{
  "n_layer": 11,
  "n_head": 7,
  "head_dim": 64,
  "d_mlp": 1792,
  "vocab_size": 8618,
  "rope_base": 100000.0,
  "init_std_up": 0.0229,
  "init_std_down": 0.0,
  "grad_clip": 1.0,
  "schedule": "wsd",
  "decay_fraction": 0.345,
  "decay_shape": "pow",
  "seq_len": 1024,
  "train_tokens": 448200000
}
Each number is 500 + 25 x the weight over its row's rms, rounded and kept within 0 to 999. Layers, rows and columns count from 0. Numbers have three digits each. The size before them is the row's rms in percent of the matrix's.

# k: layer 8 attention key, 448x448, rms 0.0356, rows 24-63, columns 320-383
# q: layer 8 attention query, 448x448, rms 0.0358, rows 25-63, columns 320-383
# v: layer 8 attention value, 448x448, rms 0.034, rows 0-60, columns 320-383
# o: layer 8 attention output (transposed), 448x448, rms 0.0358, rows 0-59, columns 320-383
k24 098:500450476514550479554460527493528505493491517516497475506496465488516474486496522500516484454519484487539511443495518530496498470467499519474503460511479522567536509509491560503525470496525508
q25 089:530493507472469520492537505452480510518476533500527479490467529545477453535469507453501485531475490523555486525507504493499493551531487467491503497499493467471501458490474536474535458504511475
k25 087:507537463539505500466511479541520512542504495485510477485508499471515459540497513510466519502551488511544526485465554525538513479535467545474485526501473511492509531466448480471512484542530497
q26 099:488522491478457499501502467486499549511472517531510491548494436504487494453537462530541466482503509524443516494480496494528495538482520507512485444527485483471505449487512504534508474516464492
k26 097:472514510525468515504521519533481523537493502501498488515505537485535505523499530499419475494498460493510500474523528483492526484518478507448530502492521469540498503487530479470507481499513492
q27 088:493520454513529516484452514492511467501496508504491514482464484541498494513462470459519464457520502507510516495475499500494481490538514559515494475487430479458487521501516471517480497545458508
k27 087:481441518500501513510528402458553504514509493492486490482502496492488480516515503554483469542510511493457506490514531519489512535507445459501523510510516496506563487500503488499525488459478535
q28 094:455493478558502539499511491490477499477559521487499500508543505499543526490480461484520465468468478532518496492503537503484514505520529555511458472481441512505506471458519490499531479505498452
k28 091:531482509478517491531504498484518539513531473528447525499549486491494514532489488465497479551490519508529527536503510432492444518492495508468500455504567470439506489551525530497450503466512553
q29 088:516505508510496502522510501449498498499507498481521531494501492465508504473484506533538464482463511455514535445476526497546447461543518583487479533462537521468523514497526511470464506489518543
k29 092:540497532508498488523520481484522509542550478502512528478508483510473496516472519488542503545486551486523465510517503474505491543469539470528512539462505499501498510515526565522502498493536479
q30 091:494470527458520506481526474501527489516513506504496496487431503498536519489486500517499479510475506476508575513472521495463518499483494513534490505484483485496515529505529474507503486488463503
k30 090:488520486476479517438502486498467451462496476481510508479486519476498473496462540491493502523566465525523506475522451506473493512501520488526489491490513482524523498512490538539500491540523553
q31 093:506484551484530544474488483488472505483533500514492508461475484556468511440498487527489486515487475495517541457493544480498537498483533454522487521503513470510574533483490522474486514472503523
k31 095:498514467502486475506516491506497482535510541543508493505468495478478471510503511497541486515530528545509481523467494484492489483503495510500459457488562425490495486558541504562485500526508508
q32 094:476467519515529496466506448518524480453519501496510522512522485523523488514493475534486480459533523508511514483477551441516460555476500526511475523519508516502506497436495515478501521524453485
k32 090:458509492499505516518429519513521452519521494465454464494536449529509481501466484530518498494485512554505487513459490524485495519479497465464495452502468503474482514477501455468460502452543500
q33 090:490481472514533532473482504433523470499475483511484468476498503473511545525519517515464529532490529522522496525505483509513474494486517497480500527509533495511515568503480424495495515467535500
k33 090:485501520487489476520535558502481510462491480456457509532511506453516494498502515491487456478464574470474478477538494504542517489478524490522484464513501504503519477503514485486517502502470506
q34 098:493542490486504510482505566449492502514522485511498496502460519527514506508504483485523514478492480460517493431523486494479489491505475475546506488460554486546547545495517464516498448486514477
k34 100:529511501510509517543524468483525493492510544486534474524482485469481501512511522490477508525525527523478516513504482507476498520535534513527514511516483504432433428513498499461453528500500549
q35 095:491492522489450495502492464427511510477503486480514471494471483521493511531480514494520533512507445541554405473510518479546464502542528453445489525511521500497530497512473500505463445506503499
k35 097:508515469455520499486511472557496498472490560480469473515498415529502512515517453517528501459465486490473500548476507542485492491503495534437514422523424503443495553490529483484549491512486522
q36 094:528481531487551533473519511462487466505528511519506549460485443496454525500518547495521507542519537483544545486481458534499527478498526458527532525519566503518585557523510470460470522538503482
k36 093:477493494505499528491515497494548467505488481464560505507453504491481477531528489513524553527518510521455452531514493538507525536509450490535486508530498496529528483481482491542504547499491494
q37 093:518497501503494503548478440490560484469484501520545509469487541500516479554485523471483495536462467475497477548510557466505508578531486469495508519502477514483517475512475542517490538480539498
k37 093:510484524504471539457519537506484478508528519515474476530516542516515518478523541511472521458480480488537518527481542498507513415499517525512494484498516513529500491462517548508537490514501477
q38 090:491501528533489536478501476457454476509553496521444494495472444521508481547516515513469458482481497471519484509488510533489507517456516467511552472546490501467512531500466540461501509511485498
k38 090:465464501464496519530535514495520482476466522485495495496521484491517475541484467487525539529472500480455467521519462488521503505482479543484491490493511483554502483476532502539478489461511510
q39 094:546515473484510487477500508471544506506456443532527548497459524510443479499511556503471530503468519466507502522476482494493505506524471500520517476499494511553523468527512484505484470468514468
k39 096:512510544498475502478527527510501507473486481459527507481496538509504506455485549488489481485523533475472522496498549523498521521515526513529558552476534486471456517474456528510484477504467505
q40 095:497519495502537491453467511473497493564501501485484516479463482508529529480514481514510502546494471510539440522480491507465508446452509483549520480539539485503527533478499470463487506506508519
k40 095:511460521509516498505523517536494499480499491465495515518478490470469525474473520446478543532495499488468506516496520503491531480478475482504479501502492504515471482504515471499530545525464495
q41 100:511498546498506500518500522493503502527496518458495496546527477504501484520523485544497463549514513472535509469458502517483501510480527468499489493542533510502462462523515518476506483532477465
k41 100:491496455497516491494466491529530501476507488470503542523519513507517485513505486477485558486499480507506522538510490508511505506480527538477502495545482471473478468490504473508533557528516530
q42 092:543467491505467521508507480501528512539526485483517497467530495511541520491459494507486499527522481526549501506448525491531506512518504467477503512488506475498537499510491462443455506550474513
k42 094:501508516554475526515487505503545492488500470495485522492530457525502504525507512505488552503520489450534455519512525517539501497474513521472506489502481494499492490461537514488518531458509502
q43 096:521517502496526526499528499450498504482490504528511520481472526489512483508459510508487519530497479520545462498517511481540508511510485499510483496531490501536528507507495468456529465474460496
k43 094:539461478501503456473516467516487510538520511500505490523514528496491493445513501479488485474462459512471518531438496541510506462487490483485487440468494483504503489503501505533510509495539522
q44 097:505488516483461480477489511536484518521487514475527538509558492499491481481488471476462482488540531509480470479474484516531534555502487514501544510473484481460495523508488478499482486542510475
k44 095:493533553480450473494504479520505460474498461468530474503505483485464470471467474562489529488531476455523530523520484512522472545474506471474511511569424473483497529495495482489526477524488522
q45 095:509474478504521508515479459459487510550480480425514507455513458511511486481488512514474483463456464512559486498485498519503464435507489543533487467550534470486505483490524516495513474471491479
k45 096:522506478475475496485532478510468522561511498530514499470484520512479501512464471523460530489507500526492496492485479484535516471461451474463464541446539490493517508490515478545474492496526518
q46 089:507525494477445487559518525493537512470521483459514442497520486465537516476497529529474536512490494502467435516511540501519536527484486513488484507467483496512521478505490496521540482495491510
k46 088:507512520555490496498499498469489550516517502499496481500479522490501507456482476479516516484516497498539523488488518471489457488492524521522515489472516461435459534515476461497510487492491516
q47 094:489532474468505467482497498520492508488457495510519507514510514508488454505500481483485501473507463519460462530480465516504557496492492497533535450476541515482506503491508470531524515497539465
k47 095:541509476506476489513522512466501509502502511517513497529522533449492498513511527526454507492507481497489496492473508478504495512493491527517535484463483540519513498508472485471531501510493475
q48 096:510490536513516481505503489500505474486477473519516477464475428544521548477507483473473502511449488503505459513474504490467462469491518517497425529471528518522473459490462494514468529481463524
k48 093:465550501471500497503540511499493509508457519501529518505480502454494487471467475509508522504507486486525494565474525522463540466490509438518491511501499504455462491501508526507553512489512535
q49 094:495483483492503463468482482568488477527500497496516522487506493464515517509520468516510493470524465480527491483513549506525516493464487489484500554501472496520487513551444520488511502475531482
k49 093:506492517557536497531472563486523496494512520479466504457514464513496520533479499502549533518493500504477534488493456488508524537455492472475483534508457463498496471523539543490472487494509509
q50 092:477487498504512523461463555478480471481505467509507503485473496517531511525474474515495491453513510470514526484502519480506550508543471509501486482482467498516518474493509440509488522521468527
k50 091:535525459496477512532493504507487501449456506523467528519496514501483474502518503511533482510475549460481457479479517497532463522520490493518537493490522477466490545489504487478528527494452527
q51 090:528505525468488457473516518535476512525528479480507500556466522546495488540483488463449547497481536514450521497491504471459529512496505524481495477451495473478546496494525489502468509506519489
k51 090:494527494506509513497434491516522451523509513477479511499521500508488477528508501505510517492519475525490504508477519536499462449503504543499512453486507490483447502495494450516508490541482478
q52 094:498508502488510555478483516498482502497517511523513496485489533480484515499515500488508514450492524499461531488491478490490513515506529518469470575492478486463527512444540478512447546473498544
k52 097:490545515461462523498506471503511479497428520462501568491507502468497458427474491515499505511533515460517465505521507478507489464519515513518493507523527508496506507503502487473487497501475479
q53 099:536474493432545509495480498518493482503492460497455521487482462507501468459535532516532457463506489459479498514499542491506471504482486466526482485528508492473461496463513486529497527484432554
k53 096:510517447500514514509501509483476524504530546522508503507525490505504507517494481522521481518520490523541506449477471483490504509502477493514482508445519492477502483520522476467504520525507497
q54 094:467481517538493520505482521479495519490483485493513516490517479499486465508440513533446510489498541568478494495525510527509468504549500558511505478529479520564504501453494487463493507469482533
k54 094:506532508514470527494491487479500508547480514540452551466470487522479469459503442464457532518552479441526502439456516540498489475503489513525524514455532502485525550475501485512485485482493478
q55 095:482529523513493470476515532508456466519496478541481489486493491471513505546455501466475484515528510512500495501500501514467495539513475487494513464519479526524454464528513502521528516464562527
k55 094:473477482494543517505463486499504503471509506501482494534484537537481512508528531512495493502431499533513499478508535509499525469522494503494472517517470476565496521481487526486532524529476484
q56 097:504453513495516525472496493517547436512488471482472484516551476534500541527487530511448525455517453544538560513517520502486456495519510535492476526475524524549502527478466486486526492465467549
k56 093:495523458541530505498509490486515569530541504480471503457503478508479515504455482481501471547532537522518481481474499525529494488512530504507544509537509464467527452506526512513544511475524492
q57 094:499497495502555505533464528533475479478480517456475546525503506520475463436495453520497533510483488494525556475475508498487524441511522535515497502498513537511476493470481485477519501540460533
k57 094:537536510507505536440535500472491508513445487542496516479504484484477515501485519486484475559538489496534477514523532461488484521452501493508502532461538484464488518536514499529501538517485504
q58 096:520485498516488475535448507538481467525519502469494536543551543505521497464475492472484540472493482518543479506493490485503514488506453457493527574517505547483501451525500493557494503506522480
k58 090:534486472537469523474519518502493468466510515477518460467509469496507519531534432487504500517526507525499478511513510490490488507478520485486478527513449481466513487511489509494496499547486513
q59 093:518505552520481495523499488490521483483528468496504493539492520509545524503489482530448440492518527542464514487511529485465486530523502491489533477532471486542462505442525525543504533535526506
k59 092:496476476495474505493512470488503467500488516525469451509460506502511498501537468479480484537490517482465516445495483515494517500479530496499522466485512491530506529511457509488500491531513531
q60 095:483479495456518512457486515462522493493488503468466518479476519556500501487513503467457504425473482522490534566502457498472470527511488537500521476484526484511508483499493442521514471512505449
k60 092:537517472467482510499539509515487537561464466479493461512543548491518480529506521537470480476486550441475470484451506508507499528527449486522512482492508482509473523439517472497552502517486518
q61 092:493523496492515461510511465452488507514533503513471479505482523513466444501483496508504457522452514508515517501517517501498497525499487512500510479530460464505491535507442566507539523482499508
k61 092:505462518519495539436489536552526488472507508528496471505478479531493492556498499509530491500542449508500507503482530506469470493507491531487508523513560480498512513497489465509523467515481468
q62 090:475465511503480497518508514477504465502477530494458501469492490521499512501524462528491467543471546488493448468510509521488501504466517502462472523505551507495522478514471562485485465494505566
k62 091:415499537453507542472504515557528484504507464497484473505443471538523489559488478518512504470512497504537473494476499495460531510492518474534466503524496537546504500476493479499538517499486484
q63 089:493475483515506491483516471546494509494511449494469520519522516485494507504533474516520512513499497539548546524516489491468526504518461492488519487573504525530485495457499493523507482495516497
k63 087:573496476508506480510462549516500500484514498493477532485457485506526436532495505509523515497451476523478509513513479476501490483472465511456498532521524526513513500486521506499534513490456503
v0 092:489463523480494451498495447492545466504528498504510530494496513511490505532524485527486491463486442549548480488501482465506446534454491479508515495515486537435478524524514507552517508478500488
o0 085:480494523464489464495511500508525491509501501495492485502476520524492491509515512504479439483464484511492454492479502500489491454486465508488503483501548515501524480473530445505482540507477507
v1 091:516493466450510496498491477532478499528499512560471429553531453512509459521489491544543477485505520466539531490487522513511481454443512481492520513501518513485480518514541510480499536574500534
o1 092:544505492469512483512467504491469467504506482517515477534553480496478497539551460517496494509488561492510466505520509497547510522453482530499485519521493532531487503506491471489452521462476499
v2 084:512518517510485522507550518488464535492491513520518497535479527496510484507497493477493479500525482562502502498516506529493497450494540483537501458504543545493534492455497479486493510538486510
o2 084:539513497472468495499508484560486497517469486490523461519515490533536487530523465510471440481464510528513504492525499528521483497498499485457522479499516507503512489466515530511447530467472493
v3 085:467505535554522496561494508468507530481505526537519513514521514481480503486494516472525489467494529500516477520479514517533500496512547463528527477511477501472465501494491550531518505491481484
o3 084:513482495563520508479506505483512446505481499492510527521538479538530518500494529531510462503534443508520474511490523469489510443518502482441548461487544495517487495530517521535477540468457509
v4 091:496487465515489537504519460520497497469540532502528529517467514527483488498482511508477530496499545484535485497478474471497489481511543494502486459496511487473504518536480527482484531525512470
o4 093:529510485511466526519495504504551520489460501461506507521506468525484501490467519486490528446497501490489570531502515518469496491509528505493494484470518517524519505515481546514553491490472479
v5 086:479462474493495514520452500474516501497517511564479555512478543533514487496469525435493502509515547498499499483470487527468469520473477481515505504511535489502503498478521528486507517481467474
o5 082:486560474485522513476509492542507487515517534509508517518534533512556483482489492507484505515461534499456475545495515525531509467500501493537508445520512511554509502453505512508426492508452515
v6 094:482499478453504501499494476491503500511491538511495483520534487451514499493512506520485531509507508495506492490539503538501488446472498503486553555522483522488490493503537534502473516523524460
o6 092:527507475473471484459500469480504500498538488462506526475500509472498513470529497510548520518510528529464532474495475515536508489479496507556501513488498494515491475519480502552505503500491526
v7 078:501542498512498485471458491469510503464491493549547512534453464532531505502426535454538479492497482477494518513511491524503478525498499443530493501461519515485511517455514551503502485485505494
o7 078:530556482476509513484487513511475480522505510476540505542527513536506467496476549525490459561469519484472422460505519517505482480530523526465483464497510507535515483480522530514516485500558506
v8 086:509515533533489508476506443483477516488511519509505476524518483493485482479499488512526509507450512498500497473515512502505485489504531539509510444484541520527466488476509536515489517477511543
o8 083:480484495512492521534499510525477501487513506480505430495495509497462529533595489500483511492492541502521549522505524505484497485506495491505502501502517526470489492504484520518506529501562501
v9 079:487534501475489502505501506490488469506513487510479493475564497482501461506492552507484484492526497501449487513461466515524528547516510469456518491476490498443492525521531509477536542498539533
o9 080:474491473513503458480519525509503458520507507446479509520503475449516474574499499485450536526528448446496537467481487477468543506514535469492522479477484495506460495509474495548528487468504485
v10 078:510497511509458524491522512518534511506523484502490502481478554472489509528493499504519512500477500502503479514512505468478495489513459504498536532523504503473502529470469474529466494453489490
o10 083:507480491515508551456480497517482487506521486465492484521453513502505490521478486558515498548536509487498460491488517539467511524546466529448534496491518510491479474476459456518498515505494489
v11 085:502493484494509524480505501484503468463505530546487545517511514498475522533517542503429505520490519500530476492491470507476499534511488487546501479493544492503515504487431465502475487528494463
o11 084:509507500502534556502486537512528491496500523521510541494507499532507512521490487485510501517520527510465493527506522518510501492511517509490475497517522453508485514498526503485471522538485519
v12 085:550505486488485503519540480548547489481464486481484536478482493511442491477478483437523492460467493528555455446556518483493527504483460495501514509485541521464506541536549562522540521463491481
o12 085:523514517539489494483536481504487455480485473493461420486508489486418523536502515474529523508425511460515478502516503470450509467519441522475505468486521572496457483503478505511521509497494510
v13 080:496475486511511535495529548518486521485493491508467460563530528516448514443516503518463526470523476474470506544501527541451556541461464501504483495519519506524555473548485481465483480507511532
o13 078:455489523470514513497455505489538479505468502532461499494494479534470536456446470494496588518494443495480554503485498524504511494473530441527496525506485482515533488536556487453537468512524500
v14 079:504491453535528502458504550540504478520518512507459496482506482491501543513472487556470486537506488568514508512497537514444536513498553518494463496470514504479477486520472475453481479531522517
o14 081:490522494458546546496500511515455528491491479577467529455463475481463535445466492518493522523512474506499486441494477555522503522456498484494472517488514484494492518454519517517510501477555532
v15 083:485552514521480516503497495505465548495479464467495535509487532509497470499503495491565506462502476503517462429511516460504547490516537509472473461506503522467499476510468515478469522508554516
o15 083:493495505506461450519527493522525489548483503476436518538520476562476470466522516524503506491507467481535574501502479499491478509484486515458540506495477575461503498531482511533553550439511536
v16 084:535508536477509485544498459529479450525472524523493479510466489480485447489499474488506490494463537506549505511532502475531485498502534451499480522495492553505479468503495552528508471523538517
o16 087:541486509472469454502456535504512486489450495464471484509471493488491496500543485500495463430471537486514488524522520492483513473521502526494513474528508535474476509535516472528485487459496497
v17 087:534499507469518529479526469482467474532477486498507477504495532494489487503495525476497501518483480485464466491493486517490509532553539452561490482480534486483506505490537501483537459488548541
o17 086:515503523489497506519495516565509529508471506509486499482503496464486509526502519484498512515502404479498554507489476480461468503484496479464494485521516479493483520538517519502542503483561543
v18 080:517509471510509478560472407503533456492514486491496495480462487465502516541518486506481496527505480497485498492483557538468528496495565467547495491494509496491548534542460457489523504477499512
o18 079:516538504521492524522484483592523518489519513550538521483451538454499510498495517478493484560499533497486485461451519543477495489457503499482449497498530476513516492496520529478492519515495477
v19 075:489511531500512517502507536527483491489481515504516494504502512467486491490484488538456485503502487531481529478489474520508457485471518489521486508512503505547506480529480512495467540536499514
o19 078:491505499546482493495452469411503504462464493484466499515520438521500480527484483505489528507494479504489493522520486515526448502492490506534508511496503502486510492509513554507504494499488510
v20 086:500509508566507457498494481484516473473501530477517484489468502473546459497499483501526528520462560495479558530483505489490475499492501489538468486528474522504487513526444471508469503455459476
o20 084:501514519509511477502506516543494481501514485546535523512485483527527481487521492497493512526517536491509501515451486512486479513478512501487517541539483531485513529522484483481514503515478535
v21 087:495499477487481506433526470508516519488515496477496490498477565520494501511527506510528534447478509543520456502503520508455533497496478503487518458489563517502487507511540496511523519469446513
o21 086:488466507510498459484512500601492523498496537485440476521463487510507520490513484524490500500487437509494509533490492492457489529476466507485490508548567589505530515482498503482501493475500496
v22 083:489500497522511483476440541547500518467483520464481506516526494520497499461466524545526479495513503525453510528505526458486482488508510458498493511482484500493543476497518542495527537512494506
o22 083:533554504504535473511465522515511488506477493474462497499533509561495483397463484503507518538525449515514504469518472496553510481511530481513553507455501436548519530512488523527466499474513513
v23 091:517496499495497486539531573497491524496483529505497521487546554502576456507488538507512470482530481532472518531467513480553508447514490504504467467501517505528475517440488476521468534470467476
o23 091:501475500474486469509560506502509492484517499475486525548489444472536449525523511509494528529498437508490557555491505508508491535503509509485528496501479510474481510483500494521496523473505506
v24 087:528493461452571506455476457474499471507450491510506492562550551556517496488503505481465510473501494501526506501496497506461479514541496517501530525490505535477475534484482477514516480496492513
o24 087:483519465492516430523489489529505520504522511484494499532559485537482511507537484483531489503492502489470511520480492488489536526512506509506475511525503530491522563511499481500494504476483525
v25 086:484470425512513519527512494529509520507509535518506505492491467519469501522526498504513496450502468487526499490478496512476503431532478576523514489494522481484499506503545451500481515507510509
o25 085:537506484564509519494473505481490503495488510487497500515475523497488502520531482474537484506501505532495501499498495486489533505467477530493498488469529494524459509508513486470491488464512500
v26 092:478541504481550557499510466520491475506477488537486503501536503528524505475515489535467476494501468529506500489496482515467498483483481531460490485502483493495533506507458570499500521501546510
o26 089:502514481483547549496499539522467474522510527502489529481504511512485503447532468539474441509536449519516442504528556497542504494504515489471473482488459449502495519523497553505498505457493494
v27 076:514523523517515468518467512523508532493499494537541471485473553571530492494469493500506499510524559476504503476522542450517486511493483510509476503528481514534509515505457518506507489482467521
o27 078:498533536534528507532540471496515532479528488573454498481487506551517500509505483515514497492553613496494510499501517508530481477502481516526515453496524507511494498508492511518556515530508511
v28 084:463479492473490473529460422509504488533494528523528522518544497563497495482483536509514456500488487496502478485485503462525483523513436508525522488506524514488489541496517489522541508486476485
o28 084:525503478519528527520498513529505468506507496423545512475569527556527474575497513516496472555518568458533405507463496478522493477498474521475509499491541480508485555499475465500489523521485513
v29 075:496468461580562524437466508522473513483538551512509496508474488488508539529491506501530510526472473523517511517507513497464476476474495521501466450495544495545458487472446484535494494507514545
o29 075:482481508474501492476485483463482524501521533539477494495491528498470507467489482533474459489512515512470540494484504485486507472475495505510479482497462505487469511463512498441504538529539547
v30 076:558501486441449505516480480471469521536544462475518518479523493507539498526514488537536532537515502515477500499516448509501463559490464508518507473505484554516483462470507475500517468459486472
o30 077:496444461424521488489502520544490495494519490472512493505486487487544484519533486514493528542467524518501464514486520471477505538528543507444501496526468554468482477480491504482445534496492500
v31 076:499534511541543447520553527510561491491537501492486535495489481464479490511509463482532521490511516504507503515478460465509539470499492545501526473465492499452484509493491485502509506485508486
o31 076:523515492536491489481484473535477463519472496502460504473464463456512519479510487489471469522456436517495546481486458518460504508472498501449518489502489515466484476485484498519500471478445506
v32 088:509475465480516483443483446480491492517511449540474494491489493451477453541491515502461491589536532503465491506515536496504527544497549505487507466505466527503455522523467494522548466464511518
o32 087:513476501467483442456509515524527533489526493560484517490498502431505520492512509512509470517509566492461568509482524506488500511470493502464469473497449512498479495493500516489492490515436501
v33 091:503516530501525474507485526497513503477500520460467528481482485474504479476490480503514520456498499494513485495504555500484548501519518464532432525488515469524554565475469515476489470482513518
o33 088:520523526521494478504475492555468495485487520515487526500448507487510506446527494457513507539507472501521500511497480509483484528480501462512478533515498484506513541506507509490490482435498515
v34 073:499531499532483527489497465465479479475497506476518440513499532498508490532543502481512452470492475501491526520498480523471538481465477521525512475494512480496497524488491467516503500478489524
o34 077:485496514544512510495476510553481491506517511524529512537508493472493523531513521501496515521487447467473505507484475504496499483467493503483455536525525521503520514508535469496549560523565522
v35 090:525500483490490511506481541499560467481468523506502559488530480518530491487492523492519517477487503537494537517515497500499453520497478533477496501528495517533447496510521476495544489500471525
o35 087:457504490479510504502542488466537455522504495550489487456499497523543507512458507517488497497459462509536544497490495520486532498540484469533471479512525502496501528499528517503542524513490499
v36 094:496508496473471513465512486468460479471524517477498551534491464529475519493487513490461482510512493520536456537530516533480473545498483470529484508489504484485546496541503502493588482481460471
o36 091:492505494470525515476478489523463507483504505515530485488529509522472502474443483500511499521531514501514446525489512503470490472499486495468495535526488438521502516501514510473504470493523490
v37 083:498487462530482529507512491496517495514507504538523524485488512536482497504490510501565480441495467518484480510485524445514528529471468524530502493487493485469472448537519490519576481458500514
o37 080:498547498527506504504515504500508501518507523574481499491491518542495480461476509507522479480454493533465453482441493503493503463509472500492446486496539458503441498500526515490532501513499502
v38 083:545474503519531557462497491510506476476554470498493482444472552495449502498484492514520481548480518466444499473502491512496535555511513490492513474503538472470494489493455529476493492520528508
o38 082:497487524520487565483519524515507489452499506501470509497484518495450495508493526520484516499516513491463556505530496514499502508540522451506496489502477451505485472507490517492513494527536557
v39 096:509525488454448545536501543474509527476485459526509492514492500499462503460453518431506506507477500462519478441498477519510515499510484500492526493492506471510519485514463490495583488485514451
o39 091:489469495546523517455533491510516505498487475524490508530488480486500469485452524519519496457470534462488483488491515519489504487509492518515508516469438504516471495520493519470539503499444481
v40 074:523510510516528481483528492483469504501506461485465478532451497458451501521499476451498492543483533507483527550480513506501506508448556497491492509514493504476494505507542518507509490511472509
o40 076:486492506489477505504485500535498494505502488540497511520488466472473530495539477507486526477514502479516556533439464489503515508473484485489518501484515477463517491486503453486451487504491516
v41 082:496527505471516528489485513522500503508506510499504514483511500481492548493522533474502508529501502545512516505528499513470475449474491527492495512471488494496506498505473428516459493497503464
o41 083:504491525484514518471502469415484492503522495493488507513524508501492531470444535494497520517488543521468500467513502496475503513486521488547446544523519527463468508498469456502521489507495466
v42 092:442503473486490477466463587526542518535501533486513471513510493512479474488468518466531521523484548494522468498475488499491503470472518532449504493523491474512462480497547492461507478514510477
o42 084:505495484488477450487514479424537477510519519544547501483516509512523504475480508500527499456498509493503512520492474488533502505501508516531494492502532475523497469498491451488462496511450463
v43 081:491498453540517522467475467507469492499504538500507523466475503473491481477482485482442505493531465508448485501546531543502447490509514529495527459523500481523528490478522524486548496502445469
o43 082:492526523520497483491496510489478522479515499456524514465515540490490495479496494504524462498520525464486477516556549513518482466476450527511522506525485489498539500501509519457495512515496500
v44 074:519496477504514503502520539498492486462472500487477499515527455458522475509506505532497432491526457514515502520518472513501497501507514494503475529494523506514455542496523512461499501536509459
o44 076:513486499467495498510477496509528479495463526468498485501499467499460540541524491514489462548529397478559552499522523495513504528484543485491511514459516460522519529481489478507509496471512520
v45 089:509453511485520493451524490483498561487465552523525499525518518535495525487503530486525488495528492485509479476472514480487496497524531508497499520471519499483457513545500453458593490479534461
o45 086:477532467478493483515551505464517506512509496502492498524518498530476524478470539481518513499479450459530557432493505490471503501515512490507500494489530492451498511469507491454539488509510493
v46 094:548501540501522508464499479478474486507518437506452460510517522482516496533485443538497516498482475504508514495486559526500501496479510499488509534500472489404512523502513502508506501499516524
o46 093:498479519444516464512483488536449487527512511538482476503512522473471481475498469464509469507474549545516431467475487519516518485459486491444492551493489502518496500510518525537495532494528507
v47 081:491503518495527521492515499465513518485517468470518487485484512476447483507507505482510495491491481507482478493474486495482533538475559470508505488528482511477505482523464447520523483526475475
o47 079:484473512519486497487508503558503506489506494581533528461454491483498499463467501490516486486496481548481558454497519498514490555529521483490448510514510470466541476495465509501533517485455501
v48 082:504512496493489471503439538508537496505474477448486502527485512496511495505512501520490476507462535491508537504511506487499521498493480539511496511469483528491470479504480502521487458464468487
o48 083:473499474502500492501457502477484457503501516546493494557432492524526494526481506508492526507494477470515492515527492507487515468533563541507526554500501531486522519517506471485515497511500501
v49 086:468490475462514467523470470505518549460485498483506471507478437484537488522507470528464528459479490489508512461493462505494505467531514543512508533486490498547522457494511550507503469469518451
o49 084:481498515490483441492493506470494536472492508505523491490461527519498469466498499484532507458468522499498432481522518487514500482481511492503530491511511544516545510508526522479476510507489474
v50 093:509517515535479479543504534484530531528516480545486517511518510512466534495470507514448483533481503496499506483503496540548536507486505458511510498504492521543513474501464514499513490473500479
o50 093:454505497513543552464541488489530489521494469490477534550541459502476480484477579500502496517496509491488499495514493538516503496472509494458510503484451512500486472495518514486505501511503525
v51 088:470546478456522512473515529506463494476464488492490485538467553521493495515515479458500529508503478496479496519479496463499519514551486518473531452466490488505527504546509479469484495510505530
o51 087:490487488470478494516497503507506498500515507464453498562516476528482496541531517507490483498490417459464574504504502463449523529502502470541541527503461485459536508527490494505503490479494496
v52 077:531496491531442521544498471518535474545514491507496507497491536490476481506486439489530540461466543464484485492493472529494514481467513526486524515495491499479510466543513494504486500525489497
o52 077:519544486509500545497498490507476494510474479507544462483510530497468480515526498515505496525487565514467459512500523512542524455487460524496502479523486544523492466523499443527457511494475471
v53 084:456517543498494477492507476493497523482497563514488512485485486502480491533517501500508512481468559525483490563499482485499528457474519509511512492477500528472489494529501511538477551510499474
o53 084:518536498547473531497506498471450462484518494495495506503560528514525496521547485483462474445509493517488464525478549466499503492434508490503515518508501508468524492480487448506469505479511509
v54 084:521502547513496504475473515508524473567482498525491470528473495506449509449495528459512513496442562461528520454510488489489516534526498526496519525509485520466472530495521520495532481481526517
o54 086:501540491506506500519499525461508500522492550509505476471493567483491509530502509480515513510501542491523487482527507488516527466510492501498469479505521526506485508518525474486507471529504489
v55 092:485524488565523465507468494525512490519490509508504500498515479476472457496484491431482508515527530513517500518472490544533477497498495493491499495492525481503475518496536561471547505517483475
o55 087:560502487585483454481502490447483486492484490518477522506484478495495480505498515521505500468542499518516483504513488500532493499493502519512513501524492505505516491507496512479493480486446521
v56 080:489504529514442489504508529530499514535541493518536544508478506510496494493500538521530501455514536507472550489519466479501541482504498495496491484509494487493551510520518490511436492490485503
o56 081:521520488534519500541524506504463509520494495483517522531500495521503463464518489498471549481539527510473492492500531504495523454530505516512487495470504474515492499453479494511502456481505497
v57 072:506520435491486526502503469471496468503441498464511473521543514489506521545481505487507517506522524513496507536442483529496503487505470485474522478480512477516499483477501514496532511524546513
o57 073:544490487503478510503512477485514501509460504496512510517543473463512475506500549511508540504550445499515515514510519493511467479523527523507515513536472481508498511521451527525498509504536496
v58 082:459502477506547483494487498521530458503508515473522534460495496487522482496496522455511534468518559545478492541479495546471525497501471493444457503503481521502531501486568496481455510483483509
o58 085:526510487470463475501516454490467465493489522436512548525526510463519470489501486509493511480497454474493489521508480515510490522488497513478485498544508511500563477455495456493456498479459506
v59 081:478524522500498495512478506489484446452507502474502481541506490463534507519496475523512435509484504461591526464533471515481485478486510513535461501513494531511507506458497500509477470546527492
o59 081:459491513495465461520465478556508511472488505531521502500459472487568485477521486492492446486501481506541488507542492507504519521477521516514467524527511538476548482477514541545539491412533498
v60 089:494481480509526510514474542488502525541506528518479497501476505527533507508510512443498497479516463527508445480488487463500467508521522493510460510519504532468537510518472519507494518483532529